Weights of a small transformer language model.
Size: 2 heads of 32 (1 for keys and values), MLP 256 quick GELU, vocabulary 783.
Architecture: no biases in attention or MLP, untied embeddings, attention and MLP in parallel.
Training: a variant of Muon for these matrices, 120M tokens.
Each number is 128 + 24 x the weight over its row's rms, rounded and kept within 0 to 255. Layers, rows and columns count from 0. Numbers have three digits each. The size before them is the row's rms in percent of the matrix's.

# layer 7 MLP down, 64x256, rms 0.142, rows 0-63, columns 128-191
103:144102135179112153095132133129136153105138124130129121193141089150124136158152148147129145149163117141152106146143140109119101074126142108102145139107135130099141113110130094170136108155189123
096:081155132146123148180153066120100136105112155112107140141141150136159129131127136108117144080093101140122106134122148138110148135109102132106087169114101155116148137112113101149162087149117129
105:120182123130132126135107132099169151127152119145127168105130137094139120096113134109124130135107104134140129121130134154106094094167134183140153139160107147120115152080139127112119129121145073
094:115174169129143177089096120129142162149123113117133148153158153114128178118163125152091100100166096121162110104153110143145095135091179112138153133196126148145110123137178179122144151139128131
097:125153139114123098119143121155150077153124122098184167138154079129163154141129095135188123094161130152159154121085164115132119094121114129100166117143139125135083133092210171128111142140153138
106:160132126147136117131151163166139121132127166096101098142140116139144106107077132159102135146124104161123125148105156111138182116127119118115083125111117113125110092141105133185129119142096142
101:183126116125152098094129096125148117119100140126132141134136123143180144112131135101161124133098111170143094118134128106126165142135076066135114136144113122173111140166099155182157166094079107
093:096126119126125092150155110138116094116133176172150147114137150114153092177112133181105125151122119113163145079157189134146165105144151172167093110142095155128132111132139097133109092110164143
099:136070146137078114116109131168144129147040131172182156111117135158126131132118143165160173154165118113142150111115149154120140163154136161105120170196124159123140151115101155109127163104096136
102:129181104121137101103099089126149143131109166129120112109148153143104101118151143169119094148125177145148116120102175100159095110129120086094153073137158125130127107171127136099147107076130133
096:135137154172155118114132135075107177168119117092127138103124147148129149146125125144119138113110099171104072110149169113143161101123121165123095125097119085082114114138124123092092147125117151
100:172101136126112105119132131113146132116120102141126157130116148112164077142109128179169114126122117119160163118139102117151136166099119115122160084190116123138155134118102145136149145104121149
100:125131137116105116138150070136110103124155139139147166093098176114121126129158158162130142125156130164102126106190103130097138139162153161111134124179170131126123118118113102134117114127116086
100:159147116107134143111105120087119147122148116103103129131103138078114118135105118122128137164093122150159136182117075161120113112127156132140161139159114138121092115138150104117169143139132135
095:142116114103166115133117145157143131156128118146136126118123149132152153115078153124123102065158136100103077115168148124134151146121131120124129159100169146160159098081110106134145089147157159
104:104186118142187149132128126100160119116127102103127124102114158098145116143081110133100134148121150113143120116153165121128149135093167112136143136111149104163102085134112112155135120151059141
102:120125124178142117127134114153118139075097118131161143125096153171162137201132108103096075121116093137122118113129115133106112116122096137140112107118122182128131120109145083138132140109147132
104:116115083127146110138165117082161140156118096149122130101138173161158152125107131145083097117123158145139095129144130162134113096144133130107124112084113140143198137094136115102099128128092116
094:135124112135094125104134133163130080123198155108070135113168142107142169158107156121110109106146142133108115161165134083150096137099131138122115122142150119081159144128135142107119130119131132
098:096146106115180135146099154105158146159140165138112128137156090162138170120121163119138151146169115125135136119136133124118089121069153132097143145101152148152146128115115120097103070127110126
099:096149070137084140143101137122154127139112154150080136141089101129125139098076155099123120114155122140165123141091161105147120104128108103098157116153082119155118125116107141144169117120166087
099:140129109091115120101111113194123125107128131124125100138124109142145112156145147165134126100086096124141105162103161125163114122163142097112120127111111141085144107129114147132143163133117139
102:124104130115134091188168094148167137142123129165128147162134081152088101140096132138083155137117133097132089122127151135158135139142091109128104104134176161124175127130146128136146168078128111
105:093102106159145114103143103161143161104142114106126112094146116161116121147131118153110136124113105131135137112134116118124119105148145154143079163135170149160127122134128110110083107123133167
097:133165137110101159128170138153150122093134180110122128127121121162090122122159108164174111118199156145126131142141140133145124099175087144117157105164139114130118147139132127143145155096098106
105:120122111168140120163162066154131122132154096111112129138146110100120173144126147143174131129098096136080147137133148104154156120124082099093095151128129110118152138130094115130126130107161151
127:108115167144116135139103135167145127104101147113092131158122145134108135138108139090122119129111167155119146124178129109141080070139119150146125119114127076122146122116161127140122135122134169
098:148086088157150157107152122138158159126116109132145127141170164111125128139153115112097112143100116139122127108123077128118126159098131131092109099123168112115132111107162145106114127102096135
103:124146182139106133103104138137090129088078130106099152193106158155127136110177128129150148114169124128129084169100128157100174107087122125106123120118094139124125114132085140106110127091119135
096:082159146117137132168113147144166123103149121107056126088126149181124133123078137125088133110124112104104151113149123134136115127138135136142126124122143154121089152092116162109144112170112129
091:119075154133132137087109103090135157149141107113122097107196143172100135157143124119137096129154099136132118116117167124114107154152174114119143136117121147122141148127138156085111139116086128
098:139124131137104102135124080145122124129136132109145131128098100113129113137116155150155086165143161148151136103161130158119095095150116136111092117118141135094142138106141106102114133127119086
104:135154147169112107136132156144127139148142136120127100074158112129133176089141137121128135154146149128156096130113111149127165118073140174110143113122113124108131076127093128114146150141095123
101:100115127160101116134148131159080119098107147147150125129080155156111113120146084140100148118135104104095112122142131136154163131104148165097118135089130126174123116102170111119108173158133136
091:126163129104117110139112107106147139116141163113147115137184130155068134110123098154134114122133104137131131088137154144144142090099133097136131118108138126142115127056140183131156162147089133
098:082115075123118103170095128112081126116187105156166114142161136154137146150138134120155158132098133121108134094166110165138137098088111131147126168111152139135112155080170125130100165160126134
090:150157114103141136121123109107161101109196142135146126102113125119156105142134142124155100128117141080180096143116124103126131155137111163131102172140166144120134090141159105134095137116116110
100:127132133182098153120139097145099143129117087142145137150121102177124170122105156114116153125147139095106130137106109106123118161084119152116108116080113148142149151148136173131193149113135122
106:159127148146183184097170124130118100104134084104153159145136124099118161102134104148166108144105152119136152148139107172149142100104144125157069132121108139128103129102148118118093149103105129
102:122120101075130096133119171117106145160123149170122140142122130123122115142142138116141146130072160118120158124140115123129132178148118164150149108158143167145141098166169171140119141123117138
096:078179108134143150148099161107133140113151121080104100093104139144099120109145128081121106126145128127154134102148114140165086124123117115133160091092110140137099101112155130108099110195118162
103:109134132130120144094108105144152154134119166117130170138121142096092131120079147164131127155142124147117153163156111142095113122131122092127128148126143162179133132142110142135185168097125114
102:131147121129130102107094086097112130137122105100141138115118127112147160141122133101111128153143127148155129156115138139107131131126116084129137114147126088152072072145145151073109133124084109
101:113116103095128132157076141124128153131121109145078158151132123119123122093117107185100137140121078114108109166143108127130100108120097125081120113088095133173158199108142088124121114107119100
098:132178107128174073183112131097140134125131143185162110149109121153156145107155108121158143098152166135116171126120072159142176119112130071129095110082118182105145118163150150109108128126165140
089:130117093133132122146134125179064154157107131102101129143134119143136147129127131127135141139155161113094131174170153131103157149123156131079119162150118107125191105141127135139148115120159133
093:137114142151148143115149133159137141186124141126134189138118143109178141119148104146152137156115164112133106097165118083139170153147093122136117147124081139085166103162140161158124156146111129
101:075149195120143143112101138145127101152173116131129182131127094166115076088126131173135115120164089131119146140118111106119079117100114161106109116122174126149106085107112142162126120100109106
095:092100114131129134127121110164132098178169148145120092104093115159075149185106201129138123116116160129115115143145121131106141143144121161113100106136098158134136129172128153110114151162139139
092:101132146149084142114110132134151098136147126103111077136136126124124108129148113135138136137136121162132147123133118104130122143118140092165148109158099147181205113117125095096132129143084098
114:079084142145158148119146161124153124115163133118100162149102142126138140136132115149122124126151094156105170114161093153094088124134131117115137120117110128112109080134143171131093114100093156
093:108101112108126121119122106117160083084145116190078118113141126127137125124163114145206137147143129089120175134146153127125101121120112092135121111166116094091108087137163157141118129137175117
093:122099115167147114128141124133139139107188127169165095100116104156160141098153150149157130118164123163139119126148067149145102121130152101153131088146138156120103115122127153088093125099089110
097:156108126139136160123112109109146146119130189067170141165149139134130123130140133162145136114132113150180117152109098126160099153137136082124090118207130121071125203124109140146147152116132107
111:126161120125126089103135196123153132108095115103110133119151099142140185134106164163116143171127112120164109121139149125122135114153109114120117124112104144114160110127142129095114152148128115
100:125160140157135131122135152075146115149148098088128129138202109161147126149102139137103118130116079104121106122112130149155124142136161147129110105104187124158119109151113126105119132119107133
111:107111161088135131128130132106132179115134123129111148131128177099148126118128117129113109154107115146123105117180158107111133124097158124138154151133128095132124174106068146116158078105124127
105:105141145116161150145129122134101134143093117123121129169124146104133139158158119137133076100142125116108163117128125125126103127150150121138127141150118183150149136134161066150119146101103100
094:123076129129142122130129155144114115142127105155121131119122131144120124123152118150105122136121174114146131130145139177165158130139146169139113143084102145088121108148117105100116147104100108
095:081125126151100079135150134117133114119094150132119170141122111117162134136179079079133112122131155089089148149146114139099118145153116117147138098153131138135137172101082127134142149106111120
103:144120135157099088110143155149152144138094153102122116110109087116138104130079102126087094124170084165112123087152165111142115171154170122131166105141100108167134145149118155115116130152112082
102:116160160137093149148125115135103108162142121095145139121085116153162112101137155107142097116114146113173114118169150114100111160125103155122128146071097131136140078114139146138166108113134092
097:131093181140127135138130116088117102114127092155138181115117126168099119149196126120136141151098163130120153119159127119090139124117112103156095165173137145143105135136157159140118113113137087
102:135115156127071161120115119142142133167137137103105129167085183135161162124151124127106155093139156130147156093127096159105148103120118157137130123144117128156123070147133099166112114137153108